Weights of a small GPT-style language model, trained from scratch on English Wikipedia: a variant of SOAP for these matrices.
Each number is 128 + 32 x the weight over its row's rms, rounded and kept within 0 to 255. Layers, rows and columns count from 0. The size above them is the row's rms in percent of the matrix's.

# layer 4 MLP up, 1024x384, rms 0.285, rows 442-459, columns 0-127
size [101  95 105 103 108 106  97 101 104  97  94  99 100 102  95 104  99  94]
[[132 124  83  85 148 179 139 152 142 134 177 134 122 125 138  95 135 132  82 142  97 153 176  52 110 112  72 156 119 144 170 166 115 161 125 161  78 151  99 107 108 217 106 117 161  72 144 115 171 134 164 107 149  88  93 195  87  90  52 116 121  48  97 108  71 122 135  52 173 162 126 122 136 149 161 111  79 104  90  99 104 180 140 122 101 174 149 120 161 124 119 180 105  86 167 120  50 149 153 130 124 101 144 139 167 107 139 131  88 137 172 189 121 124 124  89 111 106 141 107 150 152 125  76 102 206 137 147]
 [140 148 123 163 145 152 115  95 162 182  73 156 128 111 154 184 155 171 128 112 168 168 186  70  79 154 143 128 140 132 117 208 179 138 133 146 123 190 118 204 125 121 110 123 113 142 109 116 151  94 109 162 110  77 111 121  88 101 141 135 136  84 136 103 181 137 149 115 123 145 126 118 134  76 117  85  74  79 110 114 165  51 131  38 109  68 167  96 118 147  97 117  68 120 107  83  86 141 151  64 116 139 152 169 122 125  85 151  99 148  89  88 211 122 170 108  94 138 115  79 113 116 115 120 122 115 115 102]
 [139 147 182  83 132 114 134 150 139 149 161 135 133 137 102 142 111 137 152 154 208 142  79 145 135 126  91 153  82 133 136 116 200 115 138 168  57 142 136 188  82 180 158 109 146 140  76 152 115 135 141 150 195 115 137 151 118 157 129  76  56 140 133 149  81 132 126 193 158 135 117 131 101 130 114 153 164 157 137 142 108  46 139 116 180 199 141 114 115  82 141 175 118  72 122 123 130 168 225 109 140 114 136 141 114 100  83  93 105 127  81 169 150 135 122 131 116 170 163 151 100 113  74 107 104 135 160  50]
 [112  99 125 116 143 109 169 158 147  80 129 105 121 177 175  80 152 174 182 163 162 115 141 159  84 119  98 179 189 155 123 145  85  31 136 133 165 147 146 106 186  53 145 148 133 122 160 117  86 133  93 170 115 105 152 218 152 117 111 167 159 113 110 113  69 182 111 132 143  99 158  89 161 111 128  75 134 189 132 139 147 145 155  54 133 125 119 152 134 104 128  89 146 180 109 112 151 173 161 152 141  92 108 174  91 117 140 138 173 101  82 113 105 136 118 126 142 114 130  99  47 146 163 132 107 103 106 108]
 [ 95 163 186 114  88 131 142 185 168 126 131  99 170 160 137 130 119 113 135 114 136 182 140 195 177 155 123 141 160 174 104  24 164 120 140 149 134  93 154  94  93 177 136  96  97 118 100  96 101 161  83 121 156 141 158  95 120 132 157 126 120 158 113 101 143 110 189  40  73 134 122 104 100 177 157 152  94 107 109 142 144 179 122  88 117  92 150 133 141 144 166  80 139 127 169 162 127  83 147 132  76 134  50 135 129 168 149  87 125  47 105  87 135 213 130  75 172 100 162 127 135 161 130 156 176 161 122 176]
 [146  99 120  91 119 186 144 114  78 154 128  99 149 113 140 125 139 110 121 101 148 104 125  91 163 142  79 131 111 134 134 199 108 195 128 173 142 147 170 158 116 126  84 116 127 109 139 108  99 125 121 107 122 101 186 183 113 151 158 127 140 117 120 115  92 137  85 123 155 154  69 166 166 140 146 154 106 131 153  91 125 113 114 124 111 120 153 106 175 155 158 147  71 121 165 139 113 178 128 108  90 163  82 128  95 173 119 126 123 188 153 131 171 146  98 118 143 159 139  88 101 118 172 138 144  64 108  87]
 [196 132 112 190 129 153 140 133 147  74 101 143 121 122 112  77 115 130 158 141 126 106 139  94 153 135  70  90 136 147 165 110 105 143 129 151 135 132 169 136 110  93 105 134 101 164 128 100 187  76 119  91 118 152 105 184 179 158 124 157 162 178 111 101 105 105 126  96 141  85  74 118 115 161 155 126  67 157 154 156 144  84 136 158 126 128  60 125 126 141 128 125 141  76 120 153 116  63 146 136 142 147 152 123 188 124 159 111 157 137 124 156 162 181 148 170 158  82 114 130 147 102 197 158 183 106 159  98]
 [ 87 137 174 196 104  78 117 183 159 101  75  78 134  95 117  68  62 109 143 139 118 107 142 136 147  94 158 183 166 116 112 105 108  90  97 137  83 147 116 127 163 121 139 120 147 162 113 137 152 137  30 119 188 167 154 202 139 122 175 117 140 144  64  89 102  52 171 153 122 198 154 128 150 192 170 117  87 164  91 104 154 129 150 157  91  90 138 133 160 150 178 131  94  53 168 120 113 118 118 116 161 142 183 116 145 139 133 137 141 179 147 101 120 110  64 109 166 152 184 133 117 101 129 108 142 134 103 141]
 [120 119 124 134 133 133 115 142 151 134 142 152 163  82 111 113 163 114 194 192 133 152 146 134 138 109 140 187 129 182 134 112 101 151 146 114 124 168 151 148 116 181 116 192 135  89 125 116 149 124 110  94 150  58 101 169 162  74 189 141 188  66  71 119 119  89 130 131  76 179 162 103  75  90 104 106 130 155 148 147  90 191 130 122  79 117 173 164  98 171 157 165 141  74 114 170 124 201 129 153  77 126  82 125 159 172 113 130 141 133 100 130 112 136 178 172 143  84  92 106 132 111  94 179 166 126 144 114]
 [157 172 118 157  81 114  15 145 148  60  89 142 142  86 146 163 130  42 119 143  60 141 106 128 134 103 117 106 177 153 107 108 143  79 146 148 126 162 119 156  73  97 156  55  49 122  78  90 138  52 129 158 137 139 119 143 135  95  95 134 139 107 127 150 139 109 119 102 116 126 128 126 122  72 130 160 119 147 128 162 142 136  69  65 126 118 170 116 152 153 187 120 162 106 136 119 113 116 105  85 133 126 116 150 141 134 163 101 106 193 131 208 152 127 133 100  83 135 175 131  49  96 164 105 151 127 129 172]
 [176 179  93 147 143 149 103 135 146 146 138 154 119  63 152 147  96  82 137  83 125 128 101 150 118 137 133 115 152  97 153 131 142  83 171 179  64 103 144 203 121 161 152 127 162 194 152  91 124 128 182 125 185  97 138 101 150 104  80  59 150 117  96  85  97 150 100 117 123 163 167 137  85 141 117  80 183 178 148  94 120  99  98  80 103 118  93 116  97 139  86 153 103 144 103 123  90 106 164 162  95 110 114 142 165  86 151 103  95  67 160 112 122 146 127  91 146 154  87 121 128 156 116 112 137 178 127 113]
 [145 158 125 126 152 141 104 136  71 134 130  88 119 105 112 121 137 151  81 146 123 134 184  85 102  57 131 184 125 158  92 176 109 151 140 115 197 136 158  66 147 112 127 125 125 170 140 127 154 130  98 164 129  92 166  99  79 127 155 123 103 208 133 147 133 143  99 126 135 127 101 137 143 106 231 128 158 115 176 179 154 133 176 167 134 118 117 129 102 128 127 146 192  88 142 103 122 144 108 118 169 182 127 148 102 119  98 148  45 189 130 181  69 107  79 187  96  63 118 120 152 104 107 104 135 166 162 127]
 [138 144  72 131 133 116 122  98 134  49 149 119 166 166  99  89 123 110  93 153 121 167 147 119 110 118 158 119 145 102 109 119 149 118  64 104  90 191 124 122 142 166 154 130 142 147 104 173 149  98 162 147  96  90 157  88 103 148 160  91  77 157 166 154 102 134 190 130 167 142 127 107  81 161  77 102 128 192  77  75  92  69 187 145 134 124 133 118 131 121 160 144 212 124 116  95 130 139 133 145  88 112 132 103 112 176 126 112 160 152 136 161 136  95 122 148 151 111 199 167 140 109 203 121 129 143 149 125]
 [100 130 143 133 187 169 134 148 126 160 148  82 155 106 133  80 144 153  98 127 110 134 133 145 177 124 148 171 112 127 155 123 110 106  39 142 108  91  69  18 159 126 156  68 105 136 212 104 192 151 146 105 110 163 106  90  75 114 102 171 152 115 145  91 169 138 131  82 128 123 106 124  94  89 173 120  77 190 101 129 128 123  82 132 127 128 116 123 139  88 142 114 171  95 162 150 110 118 110 142  80 133 115 156 103 110 129 124 127 171 175 138 131 188 176 117  67 121 146  81 134 157 186 136 126 122 109 130]
 [104 117  78  96 138 169 189 166 158 154 125 180 152 191 165 164 133 141 139 120 121 150 156 127 110 132 122 139 168 116 144 168 138 121 132 125 123 149 117 119 124 150 197 147 163 108 136  91 172 121 137 108 172 148 211 132 142 135 121 218 128 121  71 156  99 170  60 103 123 124 133 117 125 103 141 140 145 103 176 100 125 112  90 170 110 120 121  74 114 127 181 198 179  91 117 173 141  80 147  67 138  71  78 101 121  89 132 153  86 164 125 144 108 145 145 180 111 126 111  92 107 127  96 144 101 141 152 137]
 [142 126 102 118 125 140  71 106 182 133 116 149 154 135 147 109 180 142 112 104 148 164 145 107  81  81  92 137 108 135 237  70 109 112 149 110 110 152 111 138 118 141 142 122 185 133 101 106 108  96 119 144 142 166 149 133 147 152 127 148 132 120  91 117 105 181 141 163 148 168 160 149 169 143 144 132 151 142 171 117 141  72 134 174 130 102 117 101 111  92  89 167 150 116 144 102 102  57  97 149 122 113 176 134  97 123 198 116 192 101 129 154  86 126 151 121 157 118 165 178 188  56 125 120 162  96 102  90]
 [162 179 110 135 113 103 151 116 128 147 113 181 187 149  93 173  95  99 170 121 131 118 115 142 100 127  97 127 207 110 144 192 104 180 162 133 135 112 146 153  92 121 186 161  86 162 123  97 193  85 118 152 142 145 125 135 121 125 140 186 130 133 148  70  76  77 189 117 111 125 149 112 134 175 122 129 116 159 165 118 129 128 148 169  68  87 216 100 121 152 115 128 176  94 141  93 105  56 158 130 112 141 101 104 154 112 120  73 128 146 133  79 119 110 147 117 146  58 109 108 127 136  91  90 135 116  98 105]
 [ 49 185 160 110 165  59  98 117  94  87 148 110 168 152 124  77 118 151 141 176 117 109 151  81  89 183 141 100 136 103 160 123 120  81  74 148  99 119  87 178 164 152 169 142 102 100 119 174 128 119 178 110 134 159 115  92 112 104 164 100 121 208 143 137 109  87 125 164 122 183 128 138 111 171  71 111 116 172 147 114 147 106 112 120 111 123 113  80 111 182 128  67 117 176 127 170  88  85 119 127 113  78 151 128 120 108 135 157 165 164 145 149 143 102 153 148 154  81  67 124 175 134 158 115 111 127 175 140]]
# layer 4 MLP down (transposed), 1024x384, rms 0.262, rows 442-459, columns 0-127
size [101  97 102 101  95 105 100 101 102 100  87 103 103 100  99 104  97  97]
[[129 116 151 151 140 180 126 143 135 174 167 129 118 135  97 141 153  81  95 118 108 150 140 118 101 117 115 133  88 125 180 140 190  98  92 170 130 109 138  86 104 200 118 158 126 105 102 159  88  84 144 100 130 174 150 131  98 120  82  98 125  93 156 133 155 152 152 127 119 126 144 126  92 102 161  96 103 160 136  91 255 206 142 115 115 151 144 142 139 161 154 147 103 139 192 107 176 147 120 157  94 118 151 144 139 118 183 164 149  93 161 168 150 162 113  86 133 100 116 141  88  92 125 161 135 139  90 137]
 [109 116 109 118 157 101  86 202 122 132 113  98 158 180  91 164 163 125  81  82 137 174 117 108 118 113 128 150 135 124 127 146 165 107 120 123  55 130 160  71 145  99 135 152 127 153 106 145 127 196 113 140 149 158 115 187  85 123 105 115 118 163 160 128 149 105 168 109 144 122 159 126 177  68 105 129 166 128 114 151  91 149 170  55 127 102 175 137 168 171  99  92 215 154  97 129 137 126 126 205 201 125 121  96 107 157  75 160  99 104  87 149 126 148 143 110 178 103 153 108 139 166 120 137  93 129 146 152]
 [120 132  97 143 140 121 126 154 120 162 143 139 137 119 146 128 170  77 113 102 158 147  93  75 172  76 113 127 137 151 180  97 142 185  43 105  77 134 193 141 138 180 155 192 179 125 118 147  93 149 122 114 123 107 132 147 152 142 126  89 152 124 168 159 151 136 113 132 163 166 132 134 128 129  82 129  44 114  98 133 163 131 106 141 131 101  54 148 113 149 146 102 134  82 173 118 137 100  71 123 141 163 106 110 121 118 115  86 131 102 105 116 100 150 180 121  76 145 130 108 108 108 142 105 155  89  72 124]
 [146 185 104 148 108 157 148 138  84  81 111 101 107 172  80 120 106 123 115 162 104 126 141 227 143 110 130  80  98 112  88 152 175 153 143 147 124  87 130 159 137 105 149 147 105 126 110 130 130 143 118  97 101 115 171  61 191  80 157 162  63 113 200 129 154 146 117 120 165 123 151 136 145  96 113 101 124  87 137  60 169  71 142 149 132 127 155 140  97 138 115 141  91  76 135 109 172 126  93 157 152 130 189 127 158 128 122  98 113 152 205 167 182 101 109 103 100 136 140 160 101 133  86 166 117 170 137 162]
 [167 123 126 154 114 120  96 137 169  78 124  63 121  89 101 146  76 155 155  84 101 118 132 104 169 161 140 107  58 140 118 140 131 183 143 164 110 131 156 150 109 145 184 133 172 133 103 108 101 121 140 177 115 119 166 122 121 133 157 183 130 118 154 102 113  93 133  76 189 176 117 133 102 157 109 158 178 156  89  99   0 148 139 164 118 126 122 114 114 163  96 126 119 106 171 119 123  82 224 166 198 172 111 127 163 132 118 118 143 103 168 103  63 135 127 130  69 170 147  85  95 132  90 105 200  58  99 109]
 [ 61 116 137 147 133 175 147 120 137 116  97  86 128 101  85 102 113  99 114 133 101 113  89 134 168 137  74 154 124 150 103  98 129  46 105 180  34 144 121  85 133 194 141  97  57 105 152 160 183 134  72 127  94 134 137 134 109 167 104  77 149 173 132 134 134 160  83  68 117  97  96 167 134 175 102 100 161 217 145 159 155 118 131 125 104 139  54 165 154 163 132  92 131  84 161 121 175 104 158 121 150 127 148 153 170 138 117 145 121 175 146 120 154 123 137  97 112 173 144 101 101  86  72  99 104 114 180 182]
 [177  99 127 105  76 103 147  96 114  53 140 130 140 111 183  74 185 122  74 104 134 126 136 123 150 174 138 132  93 112  71 151  99 130  90 144 133 144 140  77 125 149  93 189 110  72 101 134 113  83  69 111  87 156 119 133 101 112 124 155 214 155 136 107 135 112  81 110 110 149 153  91 150 163 123  71 136 132 135 158   0  89 132 156 148  83  42 132 151 164 115 137  82 106 182  62 140 141  82 113 109 178 116 115 176 120 190 121  76 145 148 136 134 151 181 184 162 129 154  65 124 137 133 147 114 116 182 120]
 [110 151 112 133 130 190 156 124  79 130 109 185 117 133 149 159 106 107  77 152  87 148  78 102 113  94 124 101  86 132 161 112 155 128 123 166 135 109 164 105 116 136 182 155 142  96 188  91 126 117 149  89 104 155 102  99 144  93 106 111 180  88 142 151 154 142  92  57  98 171 150 171  84 119 120 159 138 150 130 153 161 134 151 138 127 185  91  87 138 116  68 133 181 210  88 120 142 107 109 145 111 126 115 115 183 146 157  92 116  97  72  99 116 164 215 126 198 117 181 170 118 100 109 111 103 172 135 124]
 [122 135 102 132 105  94 155  98 123 129 167 132  92 215 169 145 121 111  64 134  75 108 164  91 162 108  46  86  87 156 110 158  79 103 134 129 158 109 176 186 102 143 119 146 114 141 119 119 115 132  79 127  61 174 177  66 117  96  93 103 123  75 111  84 114 112 165 111 125  49 124 148 195 153 120 110 138 110 101 200 127  89  64 103 109 115 146  86 141  96 117  51 100 152 156 138 110  91 148  82  89 138 150 119 124  86  95 111 148 186  98 193 127 103 143 159  99  49 188  99 105 183 137 106 123 144 134 147]
 [126 131  69 163 127 126 142 155 146 140 162 128  95 150  92 137 149  67 120 136 143 121 164 168 138 188 112  75 163  76 159 112 146  72 119 136 217 155 227 130 166 133  83 131 156 122 113 120 102 145 113 117 167 129 146  67 114 128 158 149 177 123 134  97  99  66 140 116  71 114 180 134 140 130 136 103  80 134 132  84   1 139 132 145 121 100 145 168 161 142  69 167 129 112 206  64 111 156  63 146 125 162 156 109 149 201  89  72 102 158 201 104 130 125 142 144 130 104 110 121 127 167 163 111  90 105 127  94]
 [133  50 157 141 142 114 168 159 137 160 102 152 133 118  84  82 115 117 124 144 125 105 118 107 165 148 138 121 116 113  83 214 179 120 119 140 128 110  95 112 122 127 130 126 133  82 134 155 179 133 156 155 120 194 131 126 161  88 125 143 166 127 105 128 159 180 142 157 137 141 138 140 118 118 116  96  74 164 116 164   0 100 139 208  64 118 147 158 120  95 133 106 152 156  83 128 158 163 147 172 102 100  74 135 174 144 172 134 145 210 205 112 130 145 154  78  19  94  66 116  95 136 117 148 134 127 115 116]
 [163 171 158 142 115 136  94 132 179 104 219 117 140 100 103 170 188 124 107 159 134 125  71 179 129 151 132 153 143 119 131 124 113 102 112 138 148 149 121  96  74 152 113 110 124 171 119 148 131 107 148 141 137 134 127 118 163  97  80 129 103  92 131 134 125 186 216 152  96 190 198 125 144  90 141  89 115 139 112 164 117 115 152  64  85 134 169 121 187 132  89  85  85 177 156 134 150 112 142 122  20 119  96 103 197 118 145  96  90  61 128 126 142 114 158 135 123 105 158 116 112 183  68 159 120 151 161 118]
 [202 103 117 121 139 103 135 115  56 150 153 116 117 114 113 126 149 121 107 101 159  66  75 134 122 117 130 185 161 135 138 124 174  94 192 143 145 174 161 135 143 141 145  93 139  87 135 154 118 113 144 159 128 130 107  92  76 121 124 153 129 154  90 129 189 110  71 147 153 137  76 131 201 130 138 155 143 157 124 122 142 184 116  90 161 167 145 138 166  76 189 119 132 168 163 104  58 127 172 121 183 123  96 133 108 135 103  98 150  79 177 129 171 126 121 101 222 139  95 148  93 148 108 193 152  93 153 141]
 [154 182 153 122 177 100 143 181 157 112 133 193 202 135 140  98 113 152 162 115  84 104 144 143 176  83 147 179  96 116  94 136 128 115 137 117 139 161 149 106 128 166  96 191 142 118 142  80 170 162 143 127 106 103 150 156 122 107  67 115 122 124 115 109 153  61 136  95 177 127 169  66 138  85 112 172 104 127 118 103 142  72 101 117 149 156 162  98 124  45 137 134 130 174 125 141 138 148 157 178 150 169  98 137 162 174 137 105 119 129 144 148 129 136 119 139 142 151 156 127 114 102 107 164  79 132  95  73]
 [ 88 109 120 141 119 127 112 117 185  42 117  87 127 131 172 122 120  82 139  92 107 145 119 124 125 122 112 149 176 169 126 128 137 152 135 148 124 175 153 109 144 107 111 159 105 142  63 179 156 128  61 124 146 135 178 141  95 195 105 162 103  84 181 172 149 133  87 114 146  98 110  74 131 161  99 162 119 168 148 159  26 107 116 143  70 130 114 152 129 131 177 114 116  97 132 123 182  84  87 144 102 103 133 107 123 176 150 136  89 120 160 125 175  68  97  98 110  86  70 109 113  95 108  87 118 126 150 132]
 [109 135 118 138 139  91 134 155 120 131 188 131 101 101 147  65 142 109 136 161  61 167 138 108 122 176 113 168 113 117 104 135 167 113 101 113  58  65 117 117 132 102 134 122 140 105 120 189 108 139 109 112 122 151 148 129 127 108 101 115 117 125 138 142 180  47  93 103 128  99 125  81 119 127 138 141 114 140 169  99 255 154 122  95 172 144 135 129 124 126  57 135 118 182 122  59 111 128 132 143 111 161  81 130  75 161 160  97 150  99 138 126 121 144 103 130 136  95 171 148 155 158 108  93 190 142 100 125]
 [100 178  96 119 114 185 132 123 139 116 118 113 158  83 118 133 155  86 225 147 115 132 137 169 121 173 115 116 131 104 165 165 125 170 154 135 116 121 133 137 113 132 116 127 127 129 111 126 147  87 119 171 162  86 123 169 137 139 120 131 112 175 131 124 106 128 112 162 138 111 132 138 107 137 121 130 123 157  80  88 168 165 186 138 134 119 117  96 132 141  76 173 151 115 123 131 116 100 131 104 140  80 143  65  88 126 126 116  64  75 121 172  81 144 107 121 134 118 102 121 111 143 174 105 104 154 132  96]
 [ 90 126 124 112 143  92 100  76 140 176  98  86 106 117 116 157 143  79 195  78 116  85 121 130 128 115  97 115 106 117 101 159 117 124  92 110 122 160 223 156 115 135 133 122 126 118  73 156  46 127 149 140 177 159  63 107 115  93 122  86 115 125 115 171 169  79  92 106 109 144 170 123 153 135  99 151 172 163 128 168  17  92  93  62  87  60 136 148 133  95 157 141 102 152 112 130  94 177 149 128 121 137  99 145 125 115 136 154 153  98 132  94 109 135  75  90 232 130  65 130  87 133 131 142  87 138 146  87]]
# layer 4 MLP gate, 1024x384, rms 0.288, rows 443-460, columns 0-127
size [100  92 102 109 104  96 100 100  96  97 102  99  99  98 104  97  99 102]
[[160  67 165  80 127 127 147 142 160 191 213  95 127  91 138  81 121 148  77 114 121  47  93  84 172 156 101 132 141 132 164 119  76 116 116 138 116 131 191 124 115 170 104  98 129 187  83  84 161 157 131 105 162  99 132 105  74 200 130 124  86 149 149 182 167 141 144 127 100 128  55  98 103 139  62 126  31 116 158 141 129  70 122 192 131 149 125 140 138 196 171 100 144 106 163 111 137 145 110 109 145 160 121 109 148 105  90 132 113 118  74 134 161 128 159 127 149 190 159 112 151 135 155 121 131 151 122 128]
 [ 88  59  98 126 133 186 130 140 120  96 205 110 159  83 170 115 133 104 104 130 177 175 136 117  83 194 186  66 114  69  72 175 221 138 170 106 107  92 107 148 120 157  69 178 106 130 130 149 129  49 127 133  98 143  87 152 167 157 161 121 121 105  84 142 116 139 152 134 144  86 107 126 123 105 134 148  71 173 106 155 108 117 199 144 124 162 157 173 115 138  91 126 132 105 179  90 164 106 153 188  70 163  95  89 131 131 136 128 131  65  51 108  76 139 147 107 109 177 163 177 123 124 123 102 136  92 148 114]
 [172 148 129 147 142 133 123  99 119  58  95  92 168 175 129  89 126 192 127 111 156 172 130 160 127 193 117 142  69  97  86 175 136 149 106 108 117 209 100  96 105 101 124 171 157 103 129 182 213 154 153 155  88 121 104 163 156  89 164 163 101 102  93 111  71 181 105 114 131 109 144  63 132 143 123 132 170  74 170 121 133 183 118 121 174 154 132  87 143 153 171 118 122 100 132 174  73 119 182 133 120 105 128 112 103  99 138 156  77 187 127 151 126 135 142 145 137 118  42 121 171 155 154  79 115 141 180 181]
 [106 126 130 141 145 158 118 114 112 171 113 165 159 187 111 131 154 147 126 177 112 144 161  88 127 147 146 122 135 140 146 134 128 102 143 114 169 146 149  68  84  84 109 198  87  93 195 144 123 127 141 145  78 132 116 112 180  82 119 107 133 144  80 132 201 125 116 174 156 128 124 203 137  55 197 131 119 189 136  90 145 117 122 142 120 164 145 167 132 112  79 173 142 100  50  89 116 189 104 137 115 109 125 160  99 118 176  97  96 113 127 138 148 110 125 141 119 147 116 140 111 155 178 129  75 125 179  93]
 [154 114 142 140 149 129 214  49 185 124 137 133 121 125 110 129 136 175 105 144 198 127 163 118 159 158 151 100 175 197 180  46 148 135 114 140 119 104 125 130 160 101 158 106 109 182 118 144 117 114 115  78 135 159 120 150 146 109 136 123  83  95 142 163 162  60  55  86 143 144 142 128 116  86 145 158 175 142 141 125 130 140 159  89 106 122 123 113  81 152 122 122  48  27  96 114 146 148 110 122 181 172 139 122 154 152 171 162 173 154 122 156 128 195 178  77 149 152  73 106 107 189 136 125 141 100 152  74]
 [ 96 119 120 120 118 132 113 156  95 121 119 144 115 155 130  96 114 182 201 150 147 167 118 134 151 104  75 157 178 214 106 132 148  78 146 108 150  89 104 121 124  90 128  55 137 143 120 138  93 139 117 107 170 131  98 118 149 119 133 113  88 100 127 147 111 157  90 143 129 146 163 114 143 128  64  94 121 143  99  79 106 187 117 122  96 205 139 102 181 104 124 145 164 183 153 154 183 121 172 149 152 166 161  90 123 124 152 108  89  85 153 166 119 164  63 129 104 107 127 138 112 115 133 119 103 138  61 149]
 [114 162 145 155 108 138  96 144 103 145 174 141 130 101 145 113  55  79 100 140 121 142  89 106  88 146 151 104 116 127 123 169 140 143 137 152  99 126 172 121 116  82 128 147  93 164  96 102 105 116 112 194  99 109 180 154 132 136  51  97  97 152  74  97 160 114 152 153 134 154 159 159 126 157 114 157  66 141  99 112 113  96 136 150 132 160 190 192 145 113  87 127 177 119 167 170 106 153 116 106 182 153 141 139 135 131 100  92 118 163  95 181  73 111 103 151 157 117  88 165 104 182 165 120  33  91 103  89]
 [167 157  86 151 169 117 126 186 164 168 210  71 133 116 147 117 183 149  99 132  83 134 154 150 127 141  89 119 107 146 164 109 163 119  96 166 128 169 142 164 102 123 168 199  98  99 137 120 134 127 116 134 150 107 107 205 183 114 149  92 178 143 152 174 148 163 107 154 154 172  49 128 106  90 146  97  98 168 111 168 139 124 162 144 174  92 153 123 109 141 166 129  65 122 155 171 118  95  96 129 108 135 126 150 165 148 160 150 129 158  66 167 195  99 143 131 102 152 136 175 134 174  88 147 145 175 111 149]
 [152 116 156  97 138 131 135 180 108 132 119 122 119 144 140 194 107 193 122 159  84 178 131 112 101 116 190 159  92 138  71 127  81 183 152 118 126 144 157 145 144 115 128 164 179  91 182 104 150 155 128 136 166 146  87 146 118 102  86  94 196  99  87 144 144 134 145 145 219  82  78 151 120 133 117  78 143 119  82 115 130 175 152 151 116 125 100 145 123 123  67  88  85 159 108 103 124  84 146 192 140 146 168  88 120 119 124 178 138 138  93 142  64 126  72  93 134 117 125 115 108  69 143 106 139 147 113  75]
 [ 71 126 128 137 108 153 177 165 135 135 116 108 135 141 157 182 108 108 156 227  38  85  95  73 101 139 118 167 139 144  72 183 101 173 106 117 145 129  97 109 150 115 144 137  73 142 143 166  95 129 104 113 101 130 110 161 102 144 150 155  87 107 162 124  98 129 178 128 168 102 106 132  95 123 108 138  96 142 134 131 128 169  82 210 111 152 190 131 167  94 144 165 159 127 145 142 173 170 123 136 131 138 145 156 141 190 130 166 141 167 148 171 194 110 154 142 147 116 209 114 117 168 127 163  87 127 166 152]
 [151 220 149 120 125 127 205 157  51 109 136 139 106 173  70 125  88 145  90 147 189 101 138 109 128 172 141 136  98  69 133  83 129 151 101 156 130 129  84 110 161 121 121  91 137 144 149 160 139 118 153 118  92 114 198 130 157 137 127  52 158 165 147 125 187  83 172 139 128 185 151  64 122 173 100 152 150 136 128 137 124 131 131  67 156 145 142 131  94  93 156  94 154 116 131 151 119  97 132 162  84 133 150  63 101 163 122 172 108  98 129  91 144 146 121 133  95 139 139 114  96 118 126 146 101 100 121 132]
 [ 94 113 157 126 113 129 101  79 106  96  73 148 145 178 154 114 126 162 152 142 121 113 113 100 169  93 133  93 111 145 147 172 154 140 159  98 147  89 106 103 116 129  98  82  77 104 133 145 148 145 157 130 128  23 104 111  87 181  89 120  85 112 126 145  63 119 138 117 111 112 127 157 163 138 122 171 114 111 112 161 133  78  82 143 145 150 150 158 177 151 134  99 112  98  96 114 104 140 125 140 142 149 151 118 105  89 165 119 121 172  69  44  88 150 146 153 197 114 146 159 104  65 149 109 160 140 119 145]
 [115  99  66 198 154  69  56 104 131 116 101  86 129 119 120 163 160 126 125 155 165 141 100 136 118  96 116 144 125  88 106 154 134 104 168 130  90 122 135 166  80 125  88  85  98 144 130 148  62 122 100 139 117 100 160 151  92 164 124 142 103 146 116 193 122 155  84 164 126 102 166 125 125 110 111 162 100 115  85 148 104  81 176 106 102 133 126 109 135 130  98 164  90 104 159  93 133 108  89 170 123 116  99 184 100 129  98 150 194 164  87 156 130 192 180 174 212 116 146 156 103 129 103  97  97 131 120 118]
 [185 139  90 124 153  84 124  69 139 116 127 143 133 127  65 126 125  97 158 106 108 111 160 103 134 121  56 150 133 113 130 140 110 133  97 148 101 125  97 113 116 127 145 140 163  98  75 154 128 136 131  95 153 119 199  46 123 106  87 108 100 171 101 130 113 140 122 121  68 125 115 105 234 136 151  80  79 164 135 151 118 121 156 167 170 133 131 110  76 135 113 125 103 160 145 106 104 153 168 146 199 119 137 168 121 140 150 113 124 164 118 109 146  96  92 104 106 117  62 144 141  94 138 166 133 122  72  84]
 [133 114 169 112 120 176 139 126 123  87 101 153 162 127 141  99 127 135 173  87 150 108 163 108  94 163 121 155 114 157 146 149 116 159 153  91 179 102  80 103 109 132  85 105 131 148 135 114 124  66 120 187 120 116 104 153 125 165 100 103 154 128 144 109 125 151 140 115 206 111 145 145 166 131 161  83 150 158 180  73 115 130 116  69  41  79 109 105  77 142 131 108 161 113  56  93 124  98 125 155 159  87 185  88 146 120 141 160 157  73  74  85  56 156  99 128 149 131 125 112 112  40 136 110 115 177 151 151]
 [ 88 147 142  97 134 116 116  65  97 135 160 149 112 107 108 106 124  81 107 124  96  74 117  82 122 144 129 149 156  35 121 106 182 124 118 134 133  38 125 110 167  92 140 172 113  95 114 145 129 141  87  89 112 118 183 146 134 125 159 132 158 157 148 128 120 124  98 113 129 130 182 157 170 125 142 102 132 231 148 152 103 113 103 169  98 171 152 128 149 136 120 153 100 115 177 109 101 132 112 126 155 145 129 123 118 156 123  87  88 158 206 132  92 229 162 157 121 174 200 131  92 163 124 100 131 105 102  91]
 [192 132 182 164 138 187 121  96  85 115  52 156 166 165 153 144  92 138 126 152 178 156  94 126 133  98 170 130 113 127 127 144 155 168 190 122 130 150 137  95 144 115 188 145 100 112 139 153 126 123 112 110 103  59 129  88 176 176  79  90 137  63 106 114 118 171 172 112 120 129  87 117 144 120 127 110 128 127  95  94 153 170 137 213 192  88 108 156 173 102  94 162 139  92 153 125 152  86 177 138 145 144 130  71 121 134 138 168 109 108 161  84 130 122 143  99  86 127 125 155 113 131 174 155 172  79 108  62]
 [171 145 108 117 106 128 133 118 108  99 154 186 121 118 163  88 146  92  74  74 121 112  54 105 148 164 137 127 150 143 119 106 139 108 106 155 104 174 133 109 119 103 170 113 127 156  84 141 120 118 161 160 119 173 159 105 145 134 173 143 131 125  83 197 111 155 107 177 127  97 166 145 149 127 165  84 155 145 145  97 151 116 136 119 113 186 120 132 129 156 170 202  90 217 156 119 144  70  94 237 134 140 112 164  67 132 107 169  89 133  76 141 125  71 174 148 100 165 144 167  86 118 179 137 145  92 161 142]]